From a checkpoint of a small transformer trained on Wikipedia.
Architecture: rotary positions, no biases in attention or MLP, capped logits.
Training: a variant of Muon for these matrices, 3595 steps.
Each number is 128 + 24 x the weight over its row's rms, rounded and kept within 0 to 255. Layers, rows and columns count from 0. Numbers have three digits each. The size before them is the row's rms in percent of the matrix's.

# layer 4 MLP gate, 448x224, rms 0.0613, rows 16-97, columns 168-223
101:145120097149143114159133108147097093145105129139133154081114079127132162099121106130142164119126088137134083175114113127149181141120088169134132181159133148128081154166
100:135180131121113111116135160116098121134095123132147087147148160147149163151168121137128118124109103139108174095127121138104140119117157096103136104131135074110102167090
100:142101138155140133115107124144147116116107119112158141138154126148162129124142108149130115110121110114129098136157139112120123158147086117138132144192085099110156169125
103:137097110121146130143106074120131138117163111133121130116123150102118147131085113141113154084148122097163087109126110083126156134150123131146131136105130127096157133127
102:118126137130109142148107115106144104117099127105128138144118107139107154119134171108149105081126112095138111113132145118133090110105150081125110140144135110160113131141
101:152123143166153202097118125129125108108129107074116137148152129143160104174164123183083126124147138156131112105140100112151126138078171091112094113124095102128128146146
090:116121178098150117104147102129140113117141099136118140101059135160147114101122175124165131116090135149117135137144092109127184156135148152132099104156137109100141112121
098:140147098145150132120151130155133063107118130153152078158121174099132106158137119164136120127116159169170133126086116122118178120122121105120114152089133132118109130118
099:132157097166121112166098141087118132130135130097093126153179100181115129172157144118101144156078132105120144152123147115115133095123168144175120144114164142121125190115
099:147117149136138121122112104110135129131127110125109174123116119088137183131113128147104091138092110146118116132145164152136170130106139153105105132118119101166108105168
104:099107174141108092134154105125123109121136097161095159105146127118167136118138163154116138157123131125135101101149097091135104132111118106094133118092075108122142155128
098:173155171120135141156195102091132094103078126136152116126098093110071145149149160110070127130129113090129111182107116102112102146102161136098139184144105115161112177139
094:135124133085127114113123157139130147111117110158116163123142126146192128154070129116130164151135138105175107121145145128145131146115107149090099127099117100118090122128
101:123116116081139146113119126132070141098155103126132122103145161089139119132157122123118070099129151132115110134112153145126121154159098107111156154180110151151163127130
099:089088126176140177144143121144095086165171094144117119134134101116086161127145101171152170155097125136096137093144102095160145105136150125130138136162173152106146107103
103:126147131110170189119123128164125157146102134128155117096134052149102145157120142166110135130060132160120124127183134112144130147100142119148148111119179176098170105170
098:161169129133134133142126113182152160142130140160152104086109091104101134136134128115134119147110101084135119108141116149126106130092149094134079104088188117158079151056
098:147163146126160149148153109153123151130125131134147151092096168116131159100129185165145154120128147100118142115095170139162131134097099150161137137125136151129112125150
111:147140091116112144185127113142134139138108124156125140111145134144166134130128142099147134159100119134138130139164139126136128133106145148162110116107149110103061114105
103:177103110095115163155125115132096141195140118161131114097142114109095114083126137123166111115137142149127137145138149119141155139082105177126089165135129147140125071112
094:163168066092149117146149141109088134128131151153119136128086088141175145126125179159120126141185138116122151123124115104144136107168107147140167162110099091118136155152
110:096127102146131066163082112133143165118117140094158155130160149169100146125151116132139128136105120128172096108149124143161138126149130152153114131161163162117121104141
098:107127107139064117130131205105172124171076127168112148123133148127148134099134140102133142082112106096122125119141115091124123148091138104105120142127133161145140145147
104:122161121150130107084131184120147132116118150107093156103182080144118114177100087099148141161105087117130112106129151119142126172098097134149111170155136145107137086146
090:131163140118142117143142136140122134105098156136130149150142147140174172147117131158122150046110123142105105131146129144099125138100119107156077103138107083128137132097
097:132146112117153126110126113137116133145124150132140102094091109127104114143073114179165143126141123123112131083125159088077099139163187117143136129154176120132135133164
101:101129155129093134130113139084133152122091094113091152093134103112157126107141150132193145131131104139127110137140099145129102131099156165131116148155125130061147085135
095:121141142170109145087126089140134120112118139161162108183141114113125111140102170138136130115088121153124167129158085138138139185144186127140117129167151078137174115106
095:116133137083157117125118104145146146128130182125170115104124131078068134111132161189092089136127096193155127092149151164139123148108136121150134132105110168112139124111
101:130089146122152142146115153075111112122139123116121091136082154107116141161123118132116140116130164119135104109165129153131143121139160122167124120085109099160134082180
095:084150077101102159135095150112141111125099102135112103105146149120148141118139105134163138107093086113082143084112160098095133093145105146131158165164121171139136125117
094:090152090115129117135139117127139102096098141133151121104156144171146163160106120127131130153143102171113118131133109134172140127162102139171145082133110146114108139101
108:154144114170131146143164187141094126130134120116121142123077135112114131127112120117114137116138128130147136135152108087163133140059099120141140136095121169156127123100
104:159107136127105128126102157153143132146128113125120102096127159133133148115107144105074117108105132116138137164120167147136107146125146141114124135126126078124133163116
100:134175092138120162125120147151118116106127131132126103117182099119119109118113117122140136147110138149127146071112103125106129135097116177099118117154102109088109130096
102:129145106132121103092120106112115133084109125130163147088150122146115132147126126138101148152134037129120108119078118174092122144092136179088095111127101138092152145117
098:155110149136169120134137161106127157147103135146149099122101123137086055112182102103111141101137131133105086134131111128159083142161124109116122131129113114128134108141
102:091166126124135121158146107118135113107117106117126131140130104117155144167136117192155135138103132136153122093146083140154128104178111146144153101131135166117122133119
098:117128102144147159098119147130112148146126142130122152122121117109079105159117101115179093141100117128137146110131147133131137133134112122135101140116123165105141147100
095:154143124047104160087113147194153124141116163169088134120120127159082093125122133139138133114115089159173079122144148158080100156101127089139139135125128137162076140164
088:135132081109143068119139142122151152137091130161117120149107104109082105115184141141112145117120144128141131159175121167064140139129119143132181137069168168124132129106
102:104131086110173143109152140139088157095107085171132106120146106125106125157150147123101146135165140132152114106124173106174117132167158144139130102192118118105167121115
098:101165165132148128147151107104223133116134110126114134093147128110140129138135143102159153150087125098141161112140097136138128104131112108184099124144130140181093119158
102:147132114151121079127111153096139169139141132081090112159131144159162094130148075107135073143121140137130126138191085110118178122138103113149129142134162091076094159151
097:112157144074130161126116084101139102153087133159129141142123157140140143119148118158143134122137108110122172102103081148134146118099113155111139133141114112120105114138
093:128122114090118125124174129130153123155114130137128110126114168142114104092136171120137138119137168128122119122150156120143153086136094141115106125120190130122097121109
100:112185121135123127102140158120092136118093093135159136154143131169171116178162081128129125122176169117115125112130164138127130136130098129117112077118134099131132155133
102:128118140098116124153149117128115142139125139154125146125159154155146180129164139141095088131144129127111120147128110144160134128134150132142147134147144153108107149165
099:134128104135143176162124164150148101107124164110129083123134106140125108123099092125120150120112141153139151123171175145101138095149137075121106143121153161123142102128
101:144080112136117118156131123128125137087125097126148114157132111161086123108109071135085165151148107138125108124144143133097152139173103126133131130101162162180127155159
097:133148109150112076122118079156156163155150107082146096108103136179153140147133078077128121124115056147104160087121121143085093177121162079089113155083161122131102126088
108:105182139103125112126140128109116127120088114081139111111124125091153151155132119163122126094094108162075138149149101131131160104116122118170136085126092115137147176129
103:099108127132103107152136125125107111144119135067157122129130071114137113159053107127166141123116134117103146130134113164130147168124119154136142108120152108107128130158
095:167117074125105126132121112138107077158104109148135079137077148131046142129113147143114144115140139126108141134112111132121117157134098136115129117096102097114091091147
095:163142116146119166184141107143108129130139119130118118142095115121089136148152129105152109113175125150100078093125131121110149140106129154102141127111116123172128092048
102:131131117119109175134109155103130127138128143111151116134138145154117153106133144121108122060112088148146126138175141130123131166093134152163161173140123140138145088148
101:139126146084156158123123136165129123105144115140121084142153117145170117140121133128122128152142115133094107156104140148132090184139156141157115118128135090076117135106
101:122133118156115118148133099070182160099153117150130130106120105094133105137104094138114096111095103082116131059114097102142152094148105175112155142146138145134106096104
103:154142144112119173103139141090121115136096107155137108124109140118136108121140160101155157134154112164158136103112156124144085154106135103126128131139153137140159115168
098:106110123096087094135138123137140127137141127150102113154116184115116104165173135134096087097109170127151114128156148148175131070130163061107109188103163124178121072116
101:167099132114145128125129137158158129118078107180113121106118104156111101135116146158081124115123186104061109088142145134078172125144119123127103090105118104143133159135
092:130138125127112104135131170125142104176113132128112112157087140161116162105115129126135177123128147103107116145123141094153137131085110138082127142116081119125073129204
097:129103165117165107077147083133120137143121106106126157095114143122098104160171135151138154088105127122102144137074144143159103118118158119126138074124136141106121148120
095:127105139116120124122133140145130152135096129136118138129112180100183103101138128134133123150150134122178141108108121133142148150162137152150155110127101136136093145125
095:131156109137118153130121084144148109132135162095154096141131168139110128122158145147101121147117126105118147103114096106136149110116112180112148153140149159146128159119
105:113140116153100127161135148129137089100140104152093113130129114140123126140140145160103177160125091143118109095129149127127091128098131123144108140131127114161140172116
100:144132142099112153147138135112117125144113107136153102108133080134085125160140152106103111161097180116149120166127146068164153086089109139122107153183150136077142144139
094:135122176144168124122176160124133177103132133125165117139148176127142121134121160151117126114111154126087089166116120123130147133153145136182121136125125140141126147124
100:085139103159119140122125147136131132105068119145158148105145118113149135160131089174145100108125081146114121090098167085128143132111127129162155128103112176148121137125
097:119127124164099129195154153112127117131128135078097138173136144125118148143097110112124099154126132127142123143140129120128148095118185127146134131102140115144117105103
098:087118129099108111103105188108123099133136074135149135130137147139151141104085137110147140125102143108107178136125139126144125139112136100105138140161124123149156149089
100:120130129115167140148105106133139129179170144123084086163098093153132150179139087131136133069134142125138171108131167149132149134125123152128156156104121120120106102099
104:113105121107128136147154166155123162195144136131114129139123118121140127151140119149122131148106164112121099127123129173124147152132090139107140150141125090125119172128
099:123125111111138146150149145086100146098161100150130098126149133139101095133151136142104117131105110119120158092119127125117105117157166167119124112122099112104127102119
102:141150125141137121155153136127163129150148126100149146112107107113176092136104114135111132161117156122074158151149137108111128138141139105165095142118138127127155149132
103:140089134114108102157075093149131103149152144104126128078131110136183098119122100135130165126130150100119105085094146138139134136191093155149100087148131129168128152101
097:106119165115131113151117155151167117104127105138125155137109131140099116147127123144139123140121149113132140124104165141108095105131097120141115142145156133126115133115
108:105114147130165142112137105101147085157129135137122158110129140095133124091089141137114131125113096135128131150122144131154136098125110135146124147089157139127121087095
096:112104114107126187128123143125164115159164132186138153162087148146096163120113155144126153152096127122106112125110135117119093080106123142097117141162081135126152121097
107:130141120117108128178112143163128140139143111101139120080137088114189148087140152143116131114105101105146143120169123091118160127142092118187141126136167144146144160154
093:122144147130163127107156135114131115115117151059142107186087138128143155145161125126146110104105117149080096147156120105116111108162156160133123078150111130152133159167
106:122111132158119161110111124127147128119104109115118151149074134152139141082138136125101120142113147127144159123113065120116111127164114112124122121127120118137092114136
# layer 4 MLP up, 448x224, rms 0.0626, rows 16-96, columns 168-223
100:095119170128131121157139112134128089135118098103119103115111129142140120124123123088125110105094099101177114084109124108102119113136148158135125111100077159134134100150
094:120147150133111085146154127143124151077160115148128150118059119112094118100138133141120135085103125126134153172083115089126119090115128137106138137119063093146110090105
091:155116164150137169135140173098183139103163136090135100110137148129110093111133132099111112155132139100121140139102090111165107132132148107130157103133133136101129085142
102:121191126125086069108145091121113174134103126111158100156123116097117101168066075145114129126157148112127154134069128130118114153149170132131114082093111118095148144131
100:106120128150130137110104143116123086088141103138108137141089118124152130160122161095163151147098104101169141110104157140133159140123097106193133096107103107141119138160
103:129183129111125119106168115099068103121105129155109147097097103140122126147125147168159116138109154123106098140134139115144114137157147140142151115148127157143093138142
096:142126150130162155151149108138155102103143110121112117136118140176086122097140127090111177153116102133082142157124119139106146111123122137115088092102144106134115114134
095:171163103170159121152150159149148144147128117124102161145145137093126156134118132101130113119153130148152107110130100137124120117196154115131091131128177142141129123172
110:135113156127115161140142149135145154109171121149158121093130124136164102114156153162099067083135137128132145131132132164140161103138136137108085136117133146153130140090
102:146125099088110136124137115181161160138143099148121102132127107135118170155168112138144134141121102122115095116148102132117114122115145126102163125154147111119104162167
104:181138138090136167113158136128123132098154111146117155150150133070121147145099122154126109116109147171149114134118152148131092127145130125134162106121086120104090147177
097:112114144155134138171145093107105128113138133126100098095143097091124140083128138099110114128162146147133084143116133123078127128182142121159113094142137158159132082131
093:115122181103155147131091186124081099130157121143119150122178154165139111163146147143094100140159160085169118102115143111106136117135141139093091147116137124096126118155
102:152151137139107115146173095110146167140112117154153127160127118107076141123164125104139132151141157114185138164142104112130116114118127209163127091121097104143139123133
100:166166163134128112116115109098140160152123150163107119103113154122107102141137147136111110079107163089137111113179118165119101087131146149109148115120114104144066102137
104:142119168116164173132121114142088136130132122165166089152123138144103150158121154153115122117121135171117125118131130130140144164133112112101170124123108162120113130146
102:103163127153152125140166111127147154104140143153161126102157126105164106166131098107123119110124081148124141087141087104139139149096106116148118114143086090126153174169
101:165157137149128106158110128079159175133139154147114112127114142113155136131113127134116094147158173115133096109125130132157132147147121127141121133139088135112136144107
103:130171172143141071135123132132110123153161111152118132133174083124088139115101165114155149130152142125120156126123106129082145119116098081138133098129129115130152118112
095:127121126112112152118142155159149126154125147096107108112153091129119128189128122092144136146119154100097119138133119161139106127144115135079156101141089114100120110082
089:114179164146149095165088090115117143081115154109092112123162131126153095144114128183130107066134148162106129160172111145107113113100158134134158113140140135136119149180
101:082092137125090102176121115134142142104151146113133130148139181123128123114144154166110142139162171130129153118165193106131136140126105145116181130110118126138139146106
098:137128153110142085142134086107151097155150132115112125153111136156088110129142097166103101104110093093188109139141099154080096142090141138150095107124118154137126091125
106:138142138136109108110103107114119136156145145160124154094073155155102099131138162121130111107147104156068091144137133153089155132102113084147100152102129145159108118101
114:145138137131127131144093150151113125098066150172140133139096149171179169137115107049112127149120102145153102088121111107099099116110087133160120103124125111152105122120
094:091092181113100146194118095148157114113124113087107078122138141122110129129131160131093160157094111135125116136109094140169091096147132153130121122117145162126107122110
095:166126138141122146138120085133105137120115127142143125112124084074119128104123116117127117091142110101125128136127140171135117147123071159143148120150087136092113119127
092:134114174092143129134130123147141132109161118156133128127121088116109129110135070099193123108143111137098152115081144128127123124161136122114097129122120158160108144139
105:143077107142072157177147100107170123135117118113130140118121118092132135145141142104114183086117147124127156129176142141120155155124127107131135089110122122183172163136
095:149103107132146121121123136120145077139149162147142140152146142148103158114142104086129097121125129116118096118159125090110098086138145120115087117100142126156115122131
103:139131115176115129139119127175127152162139126136111157076140118143097108131132092148089127147155115111126179152122138123137142166134115106125145128099128085133131130135
085:113120067122100114164152124140125088095116115116157086144145143112118174103134137186136123098111108157151149157145125116156131138134165103128123112125108130126144160113
098:109118110076098120096077147071140121122134147124091155099110145101173126118169159126109098107171164102125120131135119130119114165163146086118079129125112118112119133150
108:157151189133118150116097149169116133128119102172151133124134155107133161109144127141086101141085110111147150154115175152142115166138150171165160141163120117125159102096
098:135156169133124158092123167114085176115121152154164086149161113096070153106112134063096121156184167150152132133108166135155113130100134104110074121127106133094152134141
118:117182129137148146126145121118129126095172146147144102111121099120129146116125118115120178115135181124099141162086140148161149144150129142122146116135178089138121125102
099:106135130142130143128148146115128127153126146115119110123089110130092144092153152116136112122138105103116140105128188152116098129191127055154127143099139144153147105136
098:166114120176099146187148060157130122105127103141143134148142113140158119140114137188117138165110121123169095128169142135158151150169109116145124130155142164114122189131
097:162134146112153120104144087088152137166125098162124136173119117089146151108114141110128100113159103121117162132081178147117101071100164113093111185142128096098094152136
101:121115132083146141105166131134100119113095168124157202172156120135121134123161096190152114113166098132133112119137119133125106140104110117150159152132136139146066146098
089:108096130109159138076120139165110133072155119190166145110138142115117136128170100125117133120126101136114096159103169127140114106162127129134119110136171084158093130063
107:083084129140155147144117130133116137143150113087124118096117136157116124108133122165161115114125085150095116123171147128157156101121106117129131119141121146101196137099
096:109156129118132151083151187104149145095178091151125128146107175099143125113165107129139087133119106079170135156127130115143106143141157082142108115094090125138131161110
112:142090108135127125143111118108151151154159123125171109092133128139138124141165131135091158147116114110066086105122132130136141103110143136113133130151132142084078127127
102:158109173134136134132154123116130090121138158122153132102111093147160117138090161086136113100093134128137096154125181142118120150074107128122096105140138117141116114113
091:155145115141140115102149153113138105125119146104108144094126111111133111123095116137111168119123130132117154133087109149154137113143146090166148068153120081094118148151
092:121118123102146167101167139122147122130152170132116112132135155068117103127095146163134113120120121107132117116173092084127130101105113169117091177118131113135132119121
099:160150159137108132111103133134172116135132126141144138120164097110109078113129171142125120154113153140133144111136121074145102148043133103132109163152158124121176128142
107:108131099132134129174147151127117117136132126126146125151098137151165143110078111158110131110146130148132190092159132136159122135115128099073126177113104135128104130155
094:128102099113121138136104124110136109129122119124112130143112107179172039124106104091118109089154153090085105163152117127124098095148111173118105121096155117116103145086
096:135153113167095087117156149164128108144109115124159129073141136210089098152132149128102147132110137138126119148153136138146083180128124141131123124109164184170177126128
103:099113132115153114152154152115126110123147163118154090143122121153114130128074109151102157156124110088174146118156122092111168130115106096136147105138164141148124130137
103:133147131134129110091110134135108143093113085142101139113102171188118174131132093117109166095144154129183124105111131162126137145066151065106121110148124140119155122124
097:113136078144100130102151121117151098114156119097121131160107110100115100158187145149149121096138128115144114158135140118093102124171109143159103120115111126098092075116
089:116114139162125158141114137176110111120156135136138126148128111158098077130148124098103110131129157117159141131126109152130087112141136141139189128115094122151119107131
110:161121098105128180120171064109132123088168163117151121160123128099120122096119114182159143147132127118116080169082125134139125100120099181163142113096138124097130083144
102:132108092172142102151134135179140108127188131127158075116118169126152162106145112111115170150103128109153120144119140126086103124133130134107140131113093145129186131099
098:122142108130115174163118162119116121091136148170136088121113104139132101129083131131157140127153104163128102086115163114118121049128117138128140100130111120108115076109
114:066131109087129132108138106142131155138112099127120129103077160120136158119132102108133119165112126124090145114122116113115136103150131151127171124117123104137092131103
095:133133102116191148153143120129111138116154121194093125140099145111092102125160111126128123142149115154109117106115108107120104085118119154118106137127116092107099150151
105:132079118138155117118142084139142106135126111146134137125100126150120166140103154124077121104103141110114127126167156113109134154118162097108092111140082129140116148110
088:092116186130149114097104119141154146144090126124133167151093114070120126085150118134149061119133105146111174185124146103145117123116171154147087174136120085114117115123
095:130160137100154118141182144085098182125110123101148108165109137114164141134112154116169130121153127125119120114148148097121139113119112130115083119138153115140111126146
096:143130118142132129124168116116120124119108128069144096127093104131121128130102144175153127145132117128119131136117127129135143116109127119099105171067136103077121127170
099:169122139141142147116119151115162144102118071156137121143116112106145159119112106145117155126137094135119150116113099100165119101122144105136129133134167086119102174110
099:090127122099120137149163143157126131105156162145105095133125128130139163116120110116130106120154137165109156122085108098119086145076137139122090162130119150161132158092
103:100066129109153087138087145147103125114153143100100142100120118090114101106113119124157129112107125133153147080125109144148106153136110117110154139112107134095190113107
090:122162120126130180085101122105110116133136113101132105124116112159128155169118106111095137083094116130136127105149130147158145104097132138101101146106146082128103151087
102:109141107161129125119099110127111143093095094142137149129090132132166162104139159146133109109155085107100122131105123114120113176066141101178143161123106156127077103095
093:125127119117094114099093102185134141175124135164118097114149123129105090124158139134130178151132115123134141130112114124123111203154099125105132097146098139170168129153
096:110123143156145155125161113153156174144117177093123159141132140152149095148155105122104086135107127134103095129147125111134127135124122111132078144136139140162124125120
104:115178122122135126104150095119137126132147146116133127125115085123121093110118126115132102123099160100122136130148172097192157115100139162136193164164131152137137107123
117:131114097106164128096145125152139112094140109125107124083117133144104144119144150102123138066147134136105178121133151106102101152167166108092131129119163100120152118138
089:136131110126115102109129099128148145124137201164111086138118164105097094105113153125130198119146123135142112142120136117096128111137102141126122132120158079080120132120
102:156137118124175109113133125142140125121150078119103130151098099104149141113077129128087137148143120138107087127080132119150117144100085092103081120139121133146096113103
118:116156132105117146144141096125111106158134092130134149099148143071110143149168136153145105123135129127145167073139118068104125117107138140133141140141110096145156115135
093:140180132123104137127108114094129118128185124090165107159113124146091093155148141100118112134139141149114069115116145085179140103114161133192136109140156131112125100093
101:167113147121154180144131118163084096152144139106120133120182139114102111160099157206115122093169115122105142111147126158107168110096116129156111127156121106112140133120
100:123110149115135113101138084109156128121170137128200095158171150105076119140106156118127129091113136172094126120098085181122141142129156148172167135094088156131105139117
113:127108089119129136081129106090122100126140148132120159152147104138124120145118107114126095140140109096121131166114106135087140107131129153116123147187151093112147160110
098:125141134121133130130182050122116137154119146094102171127108100110130087096104128156105142131139106101101143136111149092136145164108147103155128123138134139152130118103
# layer 4 MLP down (transposed), 448x224, rms 0.0192, rows 16-96, columns 168-223
099:120124098138127083137146114146129134100125120136118152143123144065130110150140129126105149149149133166142165108117170083142133093142146130173142131130159094092137190144
102:138100133133111129148132136130144142067114122101086134085146136104123110111120148137095126164162125122113094124128133143166126143095170171135104129119105134110093104190
101:112103120161135097129137064157108155128107141111099136140106114086125128110103124122180127126119095143169107095101150167129126134136122145107120150114137119132132134132
095:119088154142142172106113110122158123167134085116125161126176096155130149085141175135134122159131131117156073138139113095111170176148160069092116164128166129142137106148
098:140154135097136127131156140129109139136137110139115135112124129109133122118094147129169138145120145153113152192128116145084139112129116161121147114106110151127133101143
105:158132111105130173111139107128090137161146107110160130144117089151140140133130132182149134116126163152094089130149094125179150158121137104108146105112115140092128156127
098:116141111144111107124095139103091120161089140156155120108152119109140118150110148130139121090142143093135107098098140101133144136158155122146127168137133174087170139149
101:148072137153107103133106139116160119099130147107153106126110148126170098083127122125132128163132126116116092142125098089098144124108134131146135154156094145111167113061
098:164118159126144125149126133124121175121145122168115128154131168160171127105122115158149116120108118150142107127103099140136175161140181142156099139108144147129100098107
102:130124125115085125111151125150110145124146149122151138116129132146185113144135125103093112110167181144154162147149089084108086150116132113094148125146121150107156137116
099:116092129096126100116108160139132114117095161153155140157143131130124150122102128143144119134137139125231140130104119147118137163108151114145105137150064117128122136149
096:139140150146111174129116136125145101144100137102141173141071149124157114178115128148161151148125090130118156169152132093169127122105149162121101167108112110154142153184
094:133186128105106116137158085146159132116133128131117125108118122096148161098120168143153133123157108088136130122103136172108134115112115088185119126136108144126102122151
098:147135105106118119108105117125117118128132080143158102161090157121145116115131124114122109126096129133131098114166128133135134129159159108137115164125145118114149122127
116:101140125084119082127088135178184145116126158094156142137124137123164108127147127108095128137125134102132100146165119126066124142104151168143121145135109117154134161121
109:131135120126129107087078110193085147195094086129152110121142118172106111136158149124168105129147148149138110157147141066133105175139115127133148130130135113116126126150
100:096138087144147120169123132083139150128106173119132159140111118112159166151088098125106149132114198155120134183141120090166158123109139147137099161115130145119124115157
097:145140153125109140104123146135125123088173148123147103135122049154124106141146148097093135139135116129104100159126129142148129096099151113120115096084133102105110118116
102:104115095062137112140103133194107133103137121141125124146083139143137131142113094125107091137123146109122102153125113136118132161102193107156124097150125131074148114126
105:156120124133164128132093140114141138117135108138101148134095159102105134099155164171095093152117111122143147107160140098127116122117130138147105120175103197123148127143
095:119092096130110153127168103121109095129169099125124114123096146130084182101120089108104170190117147103123127117085129103130111175125090117126111104108102108118157155121
095:132157099119125128100137097149131115103135107117098146121134115151092145115119087138109074135114103092118136111127180162125103164100154121108141086148122122125123122141
094:133123085176092157135080136144105123163092117138145169121172149111116124128153121158190128112097146172094100124134140151131127139110125127118083150134155123105171141080
101:148138165157141168107086130135130127145136137112105132112153087185158138123104126112112104134124113146127124093154135137101125130180187085143122162161117146142133157114
099:139115142126126136149125132099128110081094137126119128084114115200139176120112111105137076184178130125138116110124124145142122105140111161149150137112104159124126113124
096:163160067114124153087145124096100128153114142145150157096126153120139117114123090127140102111156152173135147107148154142063157155110086087135125151143103102121130141095
097:142134129090162102140095113140140088115148143132119115157138123166103136152118097135101147124118133140123138121092149091127140175111080092119101128118108129156082131138
101:103125109170104133097109112114090091154097121118117101110136095098117112151146185111081112189123146132142145153146092153129100155080081133109157117132141106145162125126
097:138134149124124111148142174153155151118149149126119100117125104146126084153099134158108111095129118153096136120085103136129111108129113129094146156111167113115113089125
096:130193112100133161125097124129136115147138104122102116131123113163113151141111147129153141142140097048144128127128142158111098110121132176120164065191121106136163157131
103:149175109142106103143178138101090065120130127179185140110150106137130120153102146122127076140135114125112099143164120160124168105122153110106121120133121122084166130126
103:119126161137141131133106154116122114171151081129073092131112152119146153114096122117143139125126130120151168109135120122088139113124127142157116157116143074177092089134
097:156094160098073133172089165179152112140120137103111140179130142082145185153113133134132129125142108107137167135144126135147124105090130169144134137124091164136144130123
100:150128082122156127112126076173111114095103156160135136091106136099162174136138136149093067116091124116108152117130119151103149132087123158116129102177101139130148121110
097:134081169162128103183128152094154143114134125103110177132079105159151109139123146153180124108144106092095117116150121153161172136130142108167126111143154169165123159117
099:137175090156167156154157093132149124167132143118123163115120110102146117113124126153125145111109123124147158140118148152110129136192079099121090135139138140152141134129
114:116143131156082129108159098134121140111156118106130141122080155159132126151155135135137199112125119150124142114114100161113174119118148122162107148161106104089122125126
099:064112167096095140136158140089105111095125138167128127131116084129115093122159106144125158136145130120105158108138111115120131103122120100123106109093101158099138084154
102:113071105143135161092083138126126122092170157128123159123149175109130142113117094134106165169095122160155115157154079100153124149114130135151172086127112142143159142129
104:123113129191137100160086138133123143145162130101126112113122138111133137112109119138150097139101147145123125119113133070179117099142090139138161119114124127072162076095
100:162129126178099133145093148103173119134084101088138160097126146102123131154122072101131142151104134119108131090144114093111157121141141106133085116136142108118137113136
101:117117096115116118106113156154191125119147072154100172082102128131146149130157154140125155106151144114129121090139145100141080175160115137109090100118157123146114123141
095:116081127106109132152179136147157122099098138129098173139162083122122123111099144091101115131154159127128117127111111141122131147152111121115118084173097179150169176116
105:165115123161106128119132105121178107092117096170178118134116126131114150132128135167097102120137117105122077101117156115115153119141160145131141105128129102181131089174
107:144132154101117161153096122095173143151138096178172134119102147118135133135172112144119158105085110108124134100101129166143143139118119150123113132143085149086116095122
099:108108166131080142132119127119131132146153155128178124115109130113167125131148153121130057149131119142081087160174154081158122176126114159096109172100141164125119132080
106:202093101133078141135134127148142119083146145117107128172131133083128148143108127153111133112091121105113155119119120142140120153138166084145137144105152108107181163133
098:077131134117102133184168117123096122152149148127152137103113139166140133143111111142136108149114107117136096151169140155146103090134138180170185109077131124092093147138
107:088148113157098076106101121133132123072102121145105110086149108117094108137140122105101149120109118184136154116143102131095182141121144094136112128147133128107140183142
097:126137151083113130109109128141136129154135182135116140135152129088152166092149120138183123135125140117157134119116154136147153172129098130162121148131111142120130115105
092:096115134154146161122103172106113117128165097131085138150109158108136150152103121133125141113087115089158110109131104095071138096125130109163115128136136080105075093185
102:130160137114151088122131135106141168122075083139099135153158123099155140120104116163133128103106099124121143151096089147121168110168145123142123142138116140123143145110
096:112121107129130134104151089139104086127103125112128092119088105093146122121124114110117103123137116155094109131154116191140115150126162116131105116098157101127130122108
096:164137129153125149118167081103084107114104116118152130123163127095168089129108120109136140131132122137076141140142132156111139153100077151090135163153141111123158205155
101:109132130130110107099119118108162107151141101142129124094140121124180124081077121144135093127137097137164112159123135104124110142161140111104099141131145099068125117179
102:129103123108145169157141146074133128155129095162098155119121123107131115097148144141142141084141088164103165140167115126119124113163150100160111103142138121144145110153
099:156146139088124130111120121106081159151113184142143090119169111136155098139116076088162133108124069164102132173128141153137112183128136130145116136123096159123096122091
098:124071143091121161128149154172118098179106152090126120155141139133125134155181135119115159106130125172161135121134161145125101144132135137098114087149130104123158183130
102:116131110123112122101124112106102143126168095148128142105079131121110120102119134102162167140157097116092148104145157075102118104118101128137148121116137145147173129122
096:164164134167098108081136107122129106135118138064129169084157097201170130101126122140157100147164074105140143139148100149129114177135133097139110094119108133159132188129
096:103141123145085114121116123139107137115108132169140130098153086122155106086165149132098097102143154156122145124117105191128136110135117175150156125137122151131098106113
099:171170103121089120161140104154130148155167128139159084122155107167121144123158135122160164161151114127100145105115145136144154153118098151148154062118124101102106154150
098:187143121115110132115160133160166088154141108120116152082151135095168113125148107102115162140140139130141134162136122147089112126149125094137121097082149098154151085169
100:122132113127090128109126138130132123146139124152125147141148151085171131102130126119138106143150161137122139133110145110130158104106121115114128083165142097158120149175
096:129092088107137147097144080150117102130129129128148106118129164121116179089113110139118143105137145126154099134162114149118134102109130126148106089140161109155128120128
108:112094130155142086112117119099122129111139121137091147152135100136091106173138202135102121152130104092104130097121125130123105110127140137109135147122134187097090163108
099:097121177138114133120146099119130119127118140157172102138108131153160148150138097101094141136103112107115112169091100097119112112066154125142154121130144128107112141191
099:116107126111143127119123140146132131136122140141155125124122148118118131108169139154132071139117121146133146185092105111128107124127109132143116134121125123125126123147
121:097099120118146124131126112121099135117162095137122128169096149116125131088130122068139176108110129169130114155103109167103096158081129138114151155172133061141094089133
103:103118128153083119160171116119122113121163124092119127133138135122128143157131139152121115141165149145160124144145091104137127117141145116128147116129163112148144155155
109:162127131112142089140153119100109115113146141113132084116158113148079146073131107128164177155114149112160146157146126132141105144126111163085131125122152151138079134103
103:077112128094141114098146110099147135136116104190124166155131156116144118128118119123107144128135140141135114142122080120142096118126120151162114103130129168137116202171
104:081107123131139117147152128136107118145160108133118134111099171133161154150130117143122099139113166127131104148125147205135142191134118153119110152177125084093138112134
099:134137100133145131138113110161103122136131134114118176090143114119118121160112114106179073150110088099145131126120138127156153151121153100124100139147142160164128088134
099:130161134138154139155147146145125138135113169117183147111118101089135118101149115117061128146126128107115131138159170162115137107087148126149116107122079155114137131112
105:117197107104124155145136121146117107161117107162134149093169135095141119133157145126136126109122177095162122100101140126088132140124133152124150165145095133148134138131
102:115092124143165106121128137132121142116124163159103145154120084139131173128110127163136100128114130130150142106172092134126110167171110195114114145098129111128133122146
096:124141136146077124122129161168127123093169133167105118185095114178095158176161169090127147134109132151138150138133104105078119113116166081099128124171090139110134109143
103:136127158166134089120172108170106100106126116076132098118146137103173143104106125122104141084161152128151103149116096125114133151099118108137168112110154127154092135134
108:127127103101124096160182152132126130101139102108124126137135108069147084113141130149140147110106137146153210116124134153121144162124136134127121082125124080131142114127
094:124112119099148126099126188135143134118091151119152087173159189127150126126109122173145097082088143129148134113154139148150106121155155130087143137123088124144143175153